Each number is 128 + 32 x the weight over the matrix's rms, rounded and kept within 0 to 255. Layers, rows and columns count from 0. Numbers have three digits each.

# layer 10 MLP down, 768x2048, rms 0.0479, rows 537-750, columns 1600-1663
076169160194164171071079121069087154105122129160158168135127107079113145128090090099119133124120141131131218127097088115190099069151056123111099156120154140110121152173043141127131164135135148
113133146166178097149109117111073130109168098077147138087139100174170160155104109145087102110136163147116092159081124165177118141097125166109126098147166132147117092176125175186134156170138060
141084121100100151138086128170088094154164125121126143152131159123147146132077136094133203081102147096113130150095127155132100080107152141092157135118147121100123137172122148092159182143158147
131092065120141118169176101107091077094123137080118123085102160141120129167177078119150100141168208069095117189181139131069188145110126118130110102144093152136157100075177147179113151160096183
147158120067172184132152172107132121126122202111043112143147183134146148141114098108146147155100116164165101140138151072145110119086128106172082161133103133070133158103097117181140127155113077
089161164120079085127074125154091091079126097186079158114120131111150166159117110164109099111116088125152159183084158150164109185076180133125094150117086111116092138187195144143092104132107130
087154102116175118059132148123130135150177127133078093116140114114116125093136052115108139160143063168142119132105122088155140108084139086102112108147058145148115140119066121106186090144148099
102136156096109180137109149162144143127123171126102121090151110099171094086118191149169142094109130103090099093133123104121080121135142170227123135121138123193122167126133167162155091098088094
139160115091087187075087118071140109135148143106124116148136128132097088143088110140139150112120121154094168157083128166074146106102123141121110089105144111126121089113100121132166147129026173
068204120151144151111120170124136103119138095137062115130168121162166111122133093148107083163122110135122179102069167147170143160170110127138098159066164107183119135144095084140141101094081124
108145118118175104168089108098127113160152079126099156133132108224185144121075184133139116136146126128082099121153148087093146158075178143075166126127094060204124142158129104175127099113131156
106208132138138144135091155118171133100130127177148132073113155121155155119147130162106116172058127098133109097183086160199112124106082102203088113132093085132125129130113134140093113146084092
134155150155137124165141175081135157139140069148103104175109144185113140175114162143092072154149189146120172194130138071155130152129130147160126162192130160169076119107142152133089107127118111
157153075117133140180090152082126105083103126175118153134126188112106095139157140163113131149095116190123105173159122115120117174123168115104184105054105151109127083096129136116046123146115149
071120102103175148084096208120132061156164116093083169118146063099088123101173121094112157155122143145053144167102138092194128152088114119127096155163132175072120128145121172170082130168171117
102188120179161096123123083077136131106133105142158109136120131103086086119120176153122138121176138120114135107124106185097154148052082125123117185168097136097120161128115136139114162156111140
147153146087181109193114113112168153167115161103123079122117078118168137120121104118109155137116111133116103144121129099113184157122111096115130102097147146142110161119128132132137148140153124
165167100136139154181149094164138082121178114162145123126142162135113123131130118116159080127097105168126133182134147138157130183129156086163107054120101107141181071108094164106106126190112136
158136105130102108110095157141162172106152113135131144113186113075094161151175106090123147101160145070145062139182128138151147120176116157102103112175116134152124111147134110149181091077140111
146118108110138127119099202114152174139135129138135100045109113121131131084114106177103161124132140136121132154103083078091150131185087168169144155102122172149109098099104105151104117106071145
071126102117119135052110117099158129151150119163163168131154108111130168150105122089145098092106166127158142139138095127144146137126116113115168134152131132136069099159094164109102097105078089
135068134140099149072088123078175141122110095195144143115126143132135137114119155159146117113105111117126150162121127088187181100123140131179114121134038113093129125067119130126073121194091110
113134138155126160148161134136153178143102197128184096068108179132134121118130158126155150143180122120131120118135078121145128129219146138154136131114181192138112134099160121120088177163121183
134181133165057150140094118128079135204094105154117140137120181150125166150091095114132101158143091109116125196067140163146109187190101122128074173111143140108101022115145114054064145148104141
112104064116086089053136133155136030125163166126073080099118134139070150115125156160157130131090116135084086156112143156122106085071065125188120097106111109165080144159142106148111160141118141
171133150100162134192153119128150144118106180093129083123154107133145101125139121138151175116162110140192183143065103086120172100107085093180095157186137144122157186147186096140152148094160144
141202146160126134113150143164099102125148163160111123134117104130143126186158143149137096103176149104186114104200123114130188122098144128094148111051137066145132128127105074151133098136151198
107137139102159110160120149093087136151116069105120145091132138171146085110139136127119109091106122092105187105105131068104192128074129104099129135186079096124145212120159175153141067103136117
102137135161139095118153175085094148135121135154128128189065126150124165137162110098144184098081139137143157134128172107195145155116076106063117115152135117115143173189142115167143055131103045
163072138143132123181129143111145183146137142109166156093119155096178149071133094136110130115177159155161128173126122107122127115153176150152128136136072117136144135184089057147142129199111115
070138174167118143158169119138111113109114096143107084118167158143081161181176083156139132159117134134159151116189144100108136089133088162201097105159100136091127169121137175123083161121124165
124157174114124100132145133101096125143102136094114126104101151111178166198092106173097170144086102131175155165110088116107090194140095115122160157125154147169102072121131133112181139156126065
145131137131114105082152080128120157127123154148140152088163116065111160117119167134126098114116125088119115122146123183080168196140078103078140109124118108165023117089140104131143107142094135
150142094158132059175192112156145121071108055128129151137078160150154127156113162123120140141119139163195139118090090099177124101109156171140153138046210145128151192119120163074089114076156170
124074107117174132159079078143142123105120097181146199133114058138109137168152147136084142100152119067109121120142082159100128098136145140124163119126183123063131111156162165143122140075112107
138161110104116148095144084103096137084149080144111155103122152086132137098142141073192100153152092153072118114209122192172101107163158093142165189200182126125111113139129073153092196176129112
131137193110146174164134122140125141122163105156121133123120144140132153142128121187115135121070111126178096072150109073146155138156121120167121142129171112120155115121132139119117116167096145
099089138083120117183086104105119156152123117066176140131047134096111141079113072104143155137141165119138073129118110116119210139148149148111129115065129142092111122142108154120151155140185139
127137125095074129073155131153165112134123114127115118175133144093093135044126118083158122149088127155092096029153110163108117109113105166166174098083133162136141125159158133100112180148090124
073106151074089134135071166151132156165138131105139094141111141132100114120075100126094165140177196168158170102128163197161166073134100152161183098143097146141096124173130096124154099078190162
136124177138157113144139112129108078191133163105115106132122139183173054132082149107154152118117121128123082140148141136134119139118091125099117068092109169127168061145117128069165041136147152
154097132070128097116119168090092106151092163109139111098157172157145102161091141153116145153101190153147144068063102124141123156120154106125130167171122107136106132158172124110164152127187176
089128090101137139182125110143104179093093141122070145116103091091100166163141123092114135106154095080096106132121154127133100171124113169141118119079126079069157158100105135108065128093096140
152126162145106182130144135122182099090111112138109107123124126171075134081091126122089103136068100100057105113174142091094132103119106135121096077174111110134123110112096102207120083122161174
061150084107142161170120095108122116138121176098118103084154120105142102149140069110194110150074110172148145113147141148133139094102106145132172128157140118097060154120133077110084120112153122
151154215182119153109170089122142103137144080074123092105155198170092103120140154185129135112126156106097161218063126121086120166146121116131062098150163161136066131154117084107117112087150054
095104160147152107126078084166149129064105130132121171111168099177152111094118112129111129109092144138140125077155090100092086124103166064162110119149106110130102067108149156153110144122080149
096134093159119152173146149144106177114153131096098101140117102156138117112144110123148125162103145139103084084145149118156126155169145136127182136129083134172108148124171129124136079136098088
158123147133099149136090107101130179177137117140130065106141202138125141104096149103102069063098135087120130083119102061164114111185122108146126146118158114141125113079187109087142133126097118
107114113104127120112161163110165135085144094154133136190165150155149123115128133109114065149109095152107134087086101106093125065148095182106125091147155137150099151147150080135168207134131115
109125153148115167108128185164106083137116152133161161097135172104145167133147120111156098135140142074135087051061098133083138169186089134094136158149076160132123079125152091079102117141095146
106112132147157139147151150080092189172090123101159127120100139099127153147088113113140130185084101170099179084169162105137158126124134145175150110127174164139103134140116142171105064182127126
101172098116154187138117127134117131171104155141106115195146094134191114137126140122107107128107103173133121077164081136124115083133133116072064151111162165077070104156101219116133137116081113
135152109166104182165114118070136112157127113111128157126129125106057139122125161117131148173046158160141111135055119098139127115175144119139099123111071083136133161098117128118155125136201118
116117088107135123144095078157137137092096161146134114108132136162116155116106130108154118146105092176130108172107123114140116126092136101162123083170115129078148123130133111088126222120127074
059176103064145177128132166143163161124096155091090155140147162122153127102154119154148152079126116103154064143108158099144154120139131135141122104153115137169077069117124102138126140155149162
237114131142205115143125155129104126184129121124196129087068134078135170115134111126127152132131137092105115145074122148143152135152133110139072122132183143141123124078105188125131200095154129
183146170104179117126076154178144103120162143134102102148109145095134100133116104166137166092134088082082124125185192148140115157195102158087108122188152184096084107122126112157138131172170133
195134137115127108126110165075171177129165144127185142192111177114175137137141116200141110107161120140155156138173135158188139102119141111128145149155104131112169100138175115135153144141192155
085144066145137124135116122129114140127141111139125113126115154163123129175106088142157082111166123102114121138096134126125101096115133092091145151150177097149119177110151152167136139169093166
160120108145161097135097108171073136148135121165115143108105140129125067153098103137074203220137132139107117161091101108111124128163115085098113145141141115116182146091129096129101115135151120
115134083146140171116127073173086148096141111144092133172139099136098092116144151101148134117091226103148126218119127175104145154130131089132142137149115126106123100132160121117107108157135148
070101116089117222150170147134103152056151169124134096114131108099148195140121131155090137131125109101190175117195145137092122095122121108090132131122135166099195137170081081159133180132177124
160097098119133172140115093189115139173154156160131160080134114167121075109132082117138125180130142141091117109123168123164162127108140108101131119124165126117154136068152144127155217096140100
143077132102145104092121089184107068175171175108095103099113150180133126136169099132119168166111129097143097162084146147139093140150135137083119156165110100162116086129104125104132115166101101
129159140167127138093079116107148078121099116172184149078155153150097158136106104101087106121103126149141178154167146138123118150087086098164140091078129158081111179167093171147129173172154174
177172086098145073139126169078094128138196154114115123141155150099142153161125115122170080105104134116176077181106114138129130147186169179132206116109178081108129111118216135160152132145073111
077162079099080156132101117087083169138108147169118220140105124096143108103128117137203090123140104129106120108173077180133124140096122090118134150131115079126129091127137133130102064091108158
124146113157129117110125132111121142141135186084143113116167139064140074161130124166170116103148164108146113102120121129129130108163116156111136116128073151181124083111138121150095091142153127
130111147174125136154148095123178175148121100153111188120121115158061109091149142160129123092152149062185047130149141148116166143139072151087150136101134115107078121155125103159124134096105176
089158143132120197067173125097162229172089099083140161118126160110084128096121073139118128103121099124144124109126176131114171088100177164161109174148124117134150159127163160127141176151102114
126133162118203149177120115137139155094106117091141099143128103088148154133110111094139163149159127113124138127134101093123180097144164124107135111183203105102151099103094118083094140146141112
096098155142141137114108136050140159100087124103148167171121090118150107167103110109126124166114119159116113115122140083109090133085139135137158186140111102163142157092085135146176168102113087
164117128151088088096135134144129132098123159088099138174122145182063207104118121129102136068131106120080099130144119089106131149105158165100126102115142107165056062126148145161140202149196133
178150158171073064091101123099152070153140087126140173207150117066136109117117130130116183155116107192151095092144124163102145148119157115141137098153109044134135092120079098101110128124116154
137148125138115195169120154088120148112079112163157131164114091121157075146082180102089152117146152097150133198112096177091111100097125114086133107104092147097105139140147135061159151023120092
084146129098123165061138146083114071061115131090112074115159148083119144069145118137154127106191110107123136095148160124148158122073167100117123114157169102081141136129090159132154147191152085
168092171124165100126167131143160138142131070133100112117124117184179112133175088155100130191212121099117135099166136125146116144111097112150062168135210094141123117145147069125100161139101125
094146164128113153093100085170146165101151120148181193106109117069121125124161188124127114158098154164115101133165123182120131150090134109125162127163101099092122169090130107170142105149161137
101177131158109119144101113101114101122099148059140113113075114173127129148159101101129111169125099180112111105149109147062109184131074121111075152115138144125113111091161087119171135108113153
128174191124142124147122106134094111094101153077107139165143139172140140098127109122156096130155170104092141150107102151094135071103116079201125090159121114125132102124128078203119159128132109
141119087143117155131110102126126111178138141082141111136181108088126110119189117151116080086099188095114137189125103093109139131137106153106137145170130094101128120124132118170139110096112086
128158118141107104118141163120120138128120129134137076123143138108100104105114094139155167131097133196157128138107112153163096149156141155189114100148091103103156131156052105120154124146083138
086080168150092148145138128152190196136116109181159130162118104159082107168128151132145147114133161120165038157140116113183144110161181100151112094151178123081100137172085132193166096115099125
000114167127156122150134168182112146065141142158138095060099089158131160129123167116108181127175186088154076133174099193109216130148111148064126153071108111129176159122189157087126120171104135
120160149118116164070102037167155168138147130155158139126121104149117175089125137174146116119102143099104133139179113148101099152169101098120128200146166146025111130140140168140173121166149116
075139124150143119181178087161111093155120112141177103099126134152161162117143100106108107137104147103100162098123104156093146165065134128176119136099116142104075126116149099110105124120134146
069094149129103146106156095115178140132189162125095106128096155112138132151163125117121142123088136140069134189115130161095109112084135062175117154123117158164130087160091111170139142190089146
126143113117151132149092137149105127139090173132182142121152118136138105061120163149148091142139145118131149141141073128156093100133094078131113142166117084097133148158138161087068075146174150
148124104092105098106189111117102136088112129065158122146130154090184144069161106072105122122139119058143151091124110128151102094095127091169163144103117153150157150186056147184177113051100118
048160141078135122117107061137154146180122126161154123138162145122110120133127110111168197142163130145182070041162111122085116189144140103127200105077118150145127118109169117146116106146080139
130079055183128103128166117143184069208089119118147113072163130077145163159100114169154132096158125110143134141067131156095072075094138129157100147171081157115103117136080141084095127130087084
153095068196152158141118158145150170105143146111083069044177130123105105103088107075138174154191097151120140136131147114122149127108090090134098140101172128136187110093168128115175152139066111
074169112140081108139121129096120144149115180140156122135143098080145150088112132151087133184122167148158170149136082166124114075086061108182167228093126136078155134144120085049103096064085123
059143076109046161104126120136137103110164164167115135149168135127107148106122178156074120093097143138146157098195142099193124109142152181089149153148071153151096127100142086142163162078098181
146139115112132186178203114134094198134118159057095153142141041143105066129117057160158122255125164110118143053143116108136099141132132069108139104140108145202196210198038072204152082102136141
133166139120144102132138086097132095117085095113156124091113144133103167130132072171141069169093174124083178042081130082173157106164188115152156102093112154156114144144157122118101115069153107
191100138104116127143166102088137181121083141109146161099118142099145128144112149140122095135129146110121112033138118142142095088094202161154164146102126128118118095104146117137151089108154156
070139140079095082109141109088100223112068136125163162131143136059150139118151102121120143166104132187129084142038105172107112173134136108143125140179104170132155128180157148116120164106186130
127114121092178181056197147096154145079113180093108097103107178176158132145108168196082085142103104084117172174102115083102149130121155174173115154122140139077125121127125144157173047140138129
167067182160169143127141126085088178109166161128137107074128128160143082191120106140123136102156133108118103162106153096126135079154150116089080077139066124167111122097093129140120136105092107
064165129132131151147168115144099071148130140157098148118178087122140136144093120084163101125088134135113175080091201130137116125120123105125095098091130127153168155166192113131109181128119104
158110150137041093121090086123122166122165127087100127099123115132135085116139067115133162147122132144106150124144133102085145088158143108140107126123147116130115107119129162130142229156111149
091138152107146172082062119069156141135205151121062090125148087160105189150135104123184121056128105096148150122105138119158094100101112138074108118174123137176108127101158129145125165126145100
115124105169151177105121162122070164103095129078147123162126156121133171160093151106120143155200145172180112086113153138107101118082148131166155137174163136094093165097095122100048125124111132
101148109146149118066127109145059157131111136102135129172128123091155138170111088084134096121123094092107167030136202147104121133156121097113110148154061147118183095141125103073094077154130147
163065138123132082066133152077125141112127117102201121055125054115141128105182061180084094148091124089178090137158113101145132136126071166131183083114164126108186093127135101163153129143087091
174130110130129098126187057185138170146112109159119105157150128123152063151106123096110118126136111152140129185169148156143134096158150145113183150069114083102092144138124161079118161132142125
120118183153151102110155129132151130105158087154107083121118069105140175205109142131110127114109093108141135094139122176151128151134067126120137135134122169192141110128128165111165192169132109
091092123114106099175138169125170093126105102163170138078155103203137157086081131146109174159109202119105110143083122055105092172124108109201113102155116143094095091150173094133150139125091138
140187122121117153173147113144125124105132121130079098110112131095081119132111112121132123124107164102131137088016097099130179143161120148067132132138166089121122163130101131204118118186051166
099162113139112157178108122110134114156131092174091094103086101087094068076164167115137170155166168145142083088146161143160163114130181137179118123131110087085137168169143156093187144122093144
127124119101154162116148126162130162083114080111119124121087162135117080142097120116155117088129141123115174163124153154113116093088141155141090126204153093141130124144159146158060155129151118
135075083079065103138116179190131145101126164172159123140089098139110128131122121165131086206112133071146134188129157089084070107108144097114173079114115073115183144075174141140094109106128144
144114127096116139160153093116105139097134141097111104121109076133083084140133167111137123119133147084122122103153136149159106116150147156135171103094160134068107141129093078165077118109144117
166151085109090134087121149134142152121156142125152093079108127102146123143110142155106139124121099117146135155191144109151165133128204111131103142075125125151125134100176101158120158169160145
137116127121103147145142159131116116151122081122141053161102089119114196120042118116143123106125089112063124116087145166116121161145099100128134076141113140189073142093161126112159146097116143
106133152156128120078132115170159124159191199124050182171113127106072146114100107201132097185142148109131119185091154114094205084138107154107141189144108127126161198117111131167085133094155115
112143099114125138099160135179194092123128126147128175103159156111104159151106122137133071138115109167143131165077132089130146086131102118104166128102139150141132159113128177142147138194111104
158077133124098140136130139150132115118088121074134196096152135156117192114157174125136151140093161161132075076177169115165130125097125134170110164098143178138156069157160150104102093173101077
173116096099134089142094130174149141098077152110133143166086156139108108161142137106120091181142136122104140088097164122118074081109136133078102128204051159147088197144158144131101152145115173
083110154118141105125146165147142161131109087129103142145100173107089116130137170157126146155143180158105127171105116127138099111134121116064115174139153204132102116120167165143116129129134135
066148133125120142181151102113110136144153126120085141156129136094134092173131135198063160156160089151094158130146164194169076134152143062130132128165139149145134104134130164141119148175178176
117146122143144124096079099105176104108144094109068096107089187132109173114091120117099146185170144072181094149124111165111155077143137063164131141110142129204133144161103142146138143110092146
054085151177104094123189106134163156172114108132152120143150133189096092135115144130094135124127128152104094084069133106118150060154088102117179079107146102134151153113086154125126122085125177
112172098100115125083170123087113153185176132130145095154098099127147143248104079135132055128142125117121087131230171162145126138160145148146100110143122144105136114154080089135170143139162138
099073114129173156155119131157086184147159077180148146132158154107133170130132128148156098144119157096128170105121131062074195156157108091143170089101086106139144109209121157137131107077137171
150091111077132110059141147098171105171140180149107137115158178173146039161095109184146130136181157084100107089159093126074127144130119139086128110154175096113134109106098081158179127131101159
159151150103125155118064164092110103068112112156101170174135144133108168142143166164121152172102160173082140122194116083133117147132128122155160185166055132127104132127142133123128091177097123
145120121058148126202160112125136131161105136106144167101112169168125140196143121158120174158092125085175148132161167093172186143058152102164142147133169070115089214112117149163092153114125120
193147120108119146120130133120117156066107100135103092145133127136083138091152114084085091124168119099109143167130146129162141108151085104117133136070119151111059153107171112126182170077160137
143072091133112099109104089144101135127130077127104135184145106125084147136099125094146146143098156124074105120080144159152104104102152141080115103168112132133147133124145117167130149112148152
141130137139173133090115064126142081149029140075105185183159120154159161100106144146088123091145118125109067083114108166179129133139160120056110130188110139105125160077166120123121149066125097
089130117079169172149136131167103157190106132180124133093143098098119077170126086142187138162052099150122140180153098143091120192175186120100112084158122102153088112097169158134132064159095123
125151096183115106151173159088112164149124195138146124190104137148085169143113126134128148113129168132086139140150143146100128142190176084150125121124124191120126083148122104094127133117096142
111122145125109146135135177119087110089080103142128069190142152181113175131225175137169145144129121099119184139194124102134078076160213152170151161143140104113153080160074135146095174141165100
178112131136130083147138107175140044136147131156134150097153107123130136182129091158100185190088137103161111130142121171149140172102097116169056168165116148135119088053108130157132131153114060
133161172128139168083139157205134078163080170130153127142095134138137124096173183109176108123087181108106151084149076116141151163103175084097124089116123093107141082082161088156093156036151103
107155182106159124148114104147151101095110125132121165094102146147132163123187078135137105126133132181112135145113122180109045164122080126060150083151052089136135190138163167156075151149097119
105149089157100131056118151188133093179119172126123167089168122139128143164087102166078114165111118094087158186100074177117153170108125110104124190138145118115185092143102143155132139104116084
155047134100148099140104209124131102074122152095139060154126084211140159115137120127186099164044134115054149052162153033168163097136118135057152079071134149113135117110067151143129137144122093
135126212094094121113156124135105088095122141128118131110118120156126104114098127111122127100099129103125135093145028142116091115184135126140114110129169125135097078115073109096127086150109068
071094125131164162111137092117165096132101070167099144123138116173114105075181083111098176106135116102162157122149066130145101160138107111149173095128080074158075110142134135131182130085122098
110192157098101154167102143131115128098111132091156180133127087059158093105166187064154174174074120137072151121103199114107135139119143138142150127158107143145126063130108120129117152126104150
179103166104101134153087222123129123155134134129151109145137168140172129114135147095146160187076151151093163098144160131155171103169136148152092098121183124113147076078121053148132136123163135
139158151129099133193118144141093161171175117075116077123115122123128114144129142159109073110101103081147136170173117062141077101104132150173180162156103118137116098128150082146105108084103113
104124170149145124117088186087135120152133128167108152165142130111098136119150157140110115140120098125091112070112151112123162111110136098093126178095170124147101156151136146114146119162081143
171080154128141141119132113136088098132113132147120132128097195104145084135163093168126096174098119098134085115117126144095187142108166116187174140141130146128130099159093200039121127134090094
088107146103154152108119093119094144133113143171103121169140102175139085111146106100099100127156143087152162171148101122081140101131118134080130096127132113127167164162138120128104081161129144
125158125151145176158147148138100128125141147126093113119101135141170180104078121072124185130141125131139111141141084124132160101143118163096149129137117155122198084088127093142161136149139127
120144135178130149150126168144123157094064068119086088158128137123141168131158172141131126132170150154145074123075112124176125103144149147109143079108112168068102111136146113183101127113102120
133096116161072106140149102088111156127116158097117106109129218109152096139094187147092124060109113137099127146123164164137161102168123156102127157099113173148135174119116111072135079126115143
101094116144136143132104121136166110094136117114130108206118160148126118089131152107074137120168165118122170088156151130113076144155111123124127149117129121151152114211125145130127088129074161
126127111153134142168173129116166150131086143151083117142159103088141154132107128115141144153160145095116100187132128148104118123107113137157203103156167092165153132109130106149136092105105165
182065140111032095135107101115144199098096106133155039195142128141081128035197130151128153138185148106049197110097123173125095114144101097069138091128097078169149097060073133159117156089116114
162126137144152116117132148170160164126092074165080154155123119143112062092106082106159122090089163148167105186143097160162121113129148093151088104099093149185130130168078108105097122198112156
108101115156098126115120110105129098080145123102120135170091157128131121104106120204095105098125147115145129148124084136132188103139153088165133136142133109153111148123135120113111162092128077
156103189100159230168113120210125128095142155116126143124089150135159092124130112122091126109118134152092135064159106144059130072202188189101142153118101158169163153140112106114139143088142134
101091159202095120193144137133162163089117162110122089100111135083124140172153145168122128111151117168125117113106084180135153117143146086110171132191167117108113107142122120127125095112142204
173153148133143181164109124123153079145157183134166131167109147085156079102198150112091075142150114109105131128149122140107125160123135094101109096121093167123153167122150112112135107091178140
101118145130127128150159105105119102133133152137095177116176210082117100152136165134129151130158143120149103132112085144120147131126140104075138179184125161142114114130171090118166149161096133
132115208152172108129165149153135109108134140128166153086106156108114122112181158093120174099148054165147147169108061086123135133127163131157132137109145088166104118114086145177131200085169097
127136104053137095180083145142098124140103157147108112191151087080127097119158132126101139096124134087165134120146091167152176154124200090108125129176075169075116152106110130150087120089106117
121050113141116102171089146159136168135082166120150161115136084173156100167131138142137143090148112098166126077096106140176155086139108102159064101155132136128127130179122127078135092119049144
047129144083121096125100120187111094119111126113171160130117086090161147134100106161156111153118145137110115145121127148145158136170178115155135079076050138147135144149136190040194058083109153
151150093147140129173145145094126150133131106118082130147069152137151109102177144146078129044158097137100146125136162149104134129146060109108100146137124122181135132157113137119129096099112059
115147165138127118121135125123079224143158137170134127146122133086136105108131153126145143140126120118194170111114115119105102129115118128127102116104104213141113155140129162103128104125134118
094121071074077099163077136130094155100130106138121124123130171137121157135113190166116098079129137146118128106198124087141099132165034139121116126143132076109089121193141121179107107149089104
067072124099150074095068135163133152195129129136088090098075072108137112133108151116131173108117067114143093074177122118157070146156104105166136124171141162163089136157125153174114197112061152
162120117120122131119110161158125074124166150178155141189112138155131108110131061102132159086156146141158077144158093193131194122184147123134111140110116119110135130154053095115161195124118162
090103112158161127131094103084113153118190143145147153152135142191172158147162162121081105217103105181138082110166126159154076192112104073092101128103143097091140080167100132191090160114179096
128171123140116127116154070088053157132159094155122117155112137132075172147193108098166098115046103132127098131144163150125165083162085110057063159125106135137087150136117148144125078098115184
162084093123168062141102138146097086112116126120107099074121158108162125150140114125117142132121170112104149098133125138123155111121115136109165151144212136115111154126126106175106125092100154
128118142072125114161113091131129090133105187101161072152093124158130171148200122151173161140135075138102139063074144104113185160144165191125100135073088086138138079098164127177148186121173148
116168137145126134113142173096087118113112112133167173111122122101094087119119120146095140132120135149132109175082154147139100127107107085178128128159100182193105159106110149096166100103115093
159145100103058079103098157067113115142211070160166137124135085149140139123159154135125129122119147222127112159110154159110117112099176149225143098123133110172125122149152161137161093087212126
139117182115122133156073127068226150110164092104175107105111098140146171160111173181131176125098116106066166106128134091152153114094189131120106068165088150169132092138171149141089123153071138
135149138149132139172110125154170129174095084134167108148109099118131123108121098163102087074140164128102084162117118126093160180139148122121148155155121114127084162103087106130096155156115099
168089124033101138141145179127169170139148166099096164124151104137077092179095138084183112149085161155108121172128139134108126166190128163118081137137120125172143108095107083103071099105132153
176059096122096169130100159148109108161116199142129065183144180164077056134115170107129070157127073098136131129145158037132143156142108164172113148153153067140157164095127079135111206137149145
126124100158131123189158143140103133084088124097105103113150086137113136081190185174186177206188130088162081147090179068104132135120125106101143133098080097135158184063121127105121148164086075
110138096093067127139145103123091132158131045091185141078159135155131076143141102081119074090069188137132131174093147170163138125104115103141132126101121118154099182088058079011110155121119148
084127101126122142093104181116092084136147160148150145194091133120141158161138102131084142159133145177100118171159137144109099148050135111119155100099142099131106158087159153064124142115143187
133141175133114138199110132151112085105130132168124145174140115163144092098145141185134133152145092144143147097141161153117116171068113158157175163157091179152074135154173130150091117133127131
089168122140146095110139145135100142133135083088110086058137101124128147169132114159146104094151154139070147113087055093129140143144096163106084075108076053160156115074165102171101139103128093
142117123123116063131089108119097088142134179169161136168154077109108120142108159159140125122107097138104163156128131110144107139155138099155157101121099163134139158139135128118173134071160084
149122117094061174185124098160115158141111133144116142103101141110153126177109155115115105070116144152143076144163116161112086137152139138119104121094161102100127077137119101098117132091121140
158176043143112135090121048103123096178139147128128106094103131072139099171141176164083146146102151121117028128139154150115083148086160110144105180127101084117164143144149099151122066150119147
133052125145091096153123146182126137135106116128155167121129087111135160140082137124167116105138102169146104146114170066169182144214086140161136129171123118208112088121102071172169130184117115
121061170127156101092152130139145110111163090137118151121153170128137096161100144101163083107088147165229129146125111179103151157129131160052163120154170106118075116061117120115119170103133106
146170075172132190093167093096083180158091105102118099168130110077154156113133080121167156155165125113114132137100151095138168163120100143112100149134160118133136196130155182161177116145176086
116139167135088090121119125127102091118143131115103108156081117093120135089146136155119174124127106088070128090065167121174106138131154088080167100127089155109102116132151153132150105129072113
154130132098130138158180099140137082075086093079107131128166113153165124095114147112131169161148152130142128102129094098116142109142136156168131098163130123120096106103054133146129146113152053
120089093154131092164125109073142126139117135146155141104131102154163131115141108160138112054143118117161133143139115122163093099092116140111146099135136137119103174117094162128146110158130115
067141156154077184110128086159073149103152135126085196115140151121155104192116097140111150156180138156068137148115135213110112109113128141122100116150189106104100142064118105159130126139080151
151138138079081145087138089152093139145140156137117084136170182181084096110112185169173138148155174129111187082139164104080139137108114080140110136140081117117103148155139113102111114114133122
165103139128147091167124137123119115156121164184163162005117151063137161169171102133153109115186145070105078117053151127114171173157151147173127113115088143149120171081121130106122084102204117
191143124095108105081111141125124150120094087155120122128048185192164167131132125129130112122108159150104153120064085200143170117091117109100105128102165094128184183139125160147156161146103136
151168136092173116132147155116154162164111141111171118060152089200148118125116075119144130125088127136074180118106142090100169096117084139180115103122150165118110092093117139159185077144081159
094135077129142137164103098160127128082143122058102163074120104154168170114118170095137158123091164171139102206161047135140116127132151094183070074109096112101081131151145157153147148128154120
138063123107182135104167138148131084139147162089133154158168082067128088121121071114156122086203155104146074116195112105199134102095113093102079152164109114118152138122176111101147180113143122
142128077136130149096086115129092124134160161137091127050109149146039158132116139169087110149107169129104101176123094130125101150081114105161121134122156089102110170114130155087139119141106120
117051108132194104109174132124125157159109171128109123152138113067152086098111128095161135142112097075148149161159134107098093102177121126085091057086110116122119113108119142161160144130148110
142161151097113138095196128105065107140132101113128117095181158147132072154178137086137108079166152175103142133130116121166162150097131115105145096096168113140096181149097106155147114133115071
172100113116122117225109112176134118092085042126116152114137132095094016116119141155130120089129118149176097127171148137120110139202156142155128164143116131135161124127140119160170101119118135
159113150139114178104152119113122077160159130150084178127098126141126139141185162120129133145094066152093154120151095158093073144157159137161112144154195071149146160129166114124182080106124087
122149114143119137120145081129095122088070140156112072182078138136136134219136109076119157090139121136097158109115137102108108118162086142111172151115104134103138131129046131129075123136158140
148107134098061138138147099144142136096160081178183137168146129115145105096138074113143095127140102125058105137128116105124100142159089113118141143110193145131156105126142125113138099137120106
084148130097154090102162120163109129106174144173110076146125120164125115087147113154111184134137145143146070124107142139093104152101104121109121150063140084106170144139068113187111137165152199
117142082173122098154181183109141160095152174120119189202139150066147188143183158081174127184214108144104153150171140083169162153098092141133121115122132106197121103075142141111155147081125116
122109101147121122166162163060193131113138123158133088146157141103101119119069130164171174126140115168147130127120104096116094155133135107106189151157139177116151146142152082113115140129105033
094116107158132117190130106122162076146164140124113068183102076157116133106090060084121214046102156061115121138207112142186174092152204116103097129166136111133152112148153134179074149105102145
064118135192127157068119137136114103142122141158135133121123193137083127131131130154147043145129128137133171125121101152175156106114115139150111103142144120134106193117188120104165177136161078
135111189102154177079178147140167131103067230112103139099089109090127159140126145176190133125115128097119097168057121140139101130070104165144139136115129158104172099150168153072159123135154072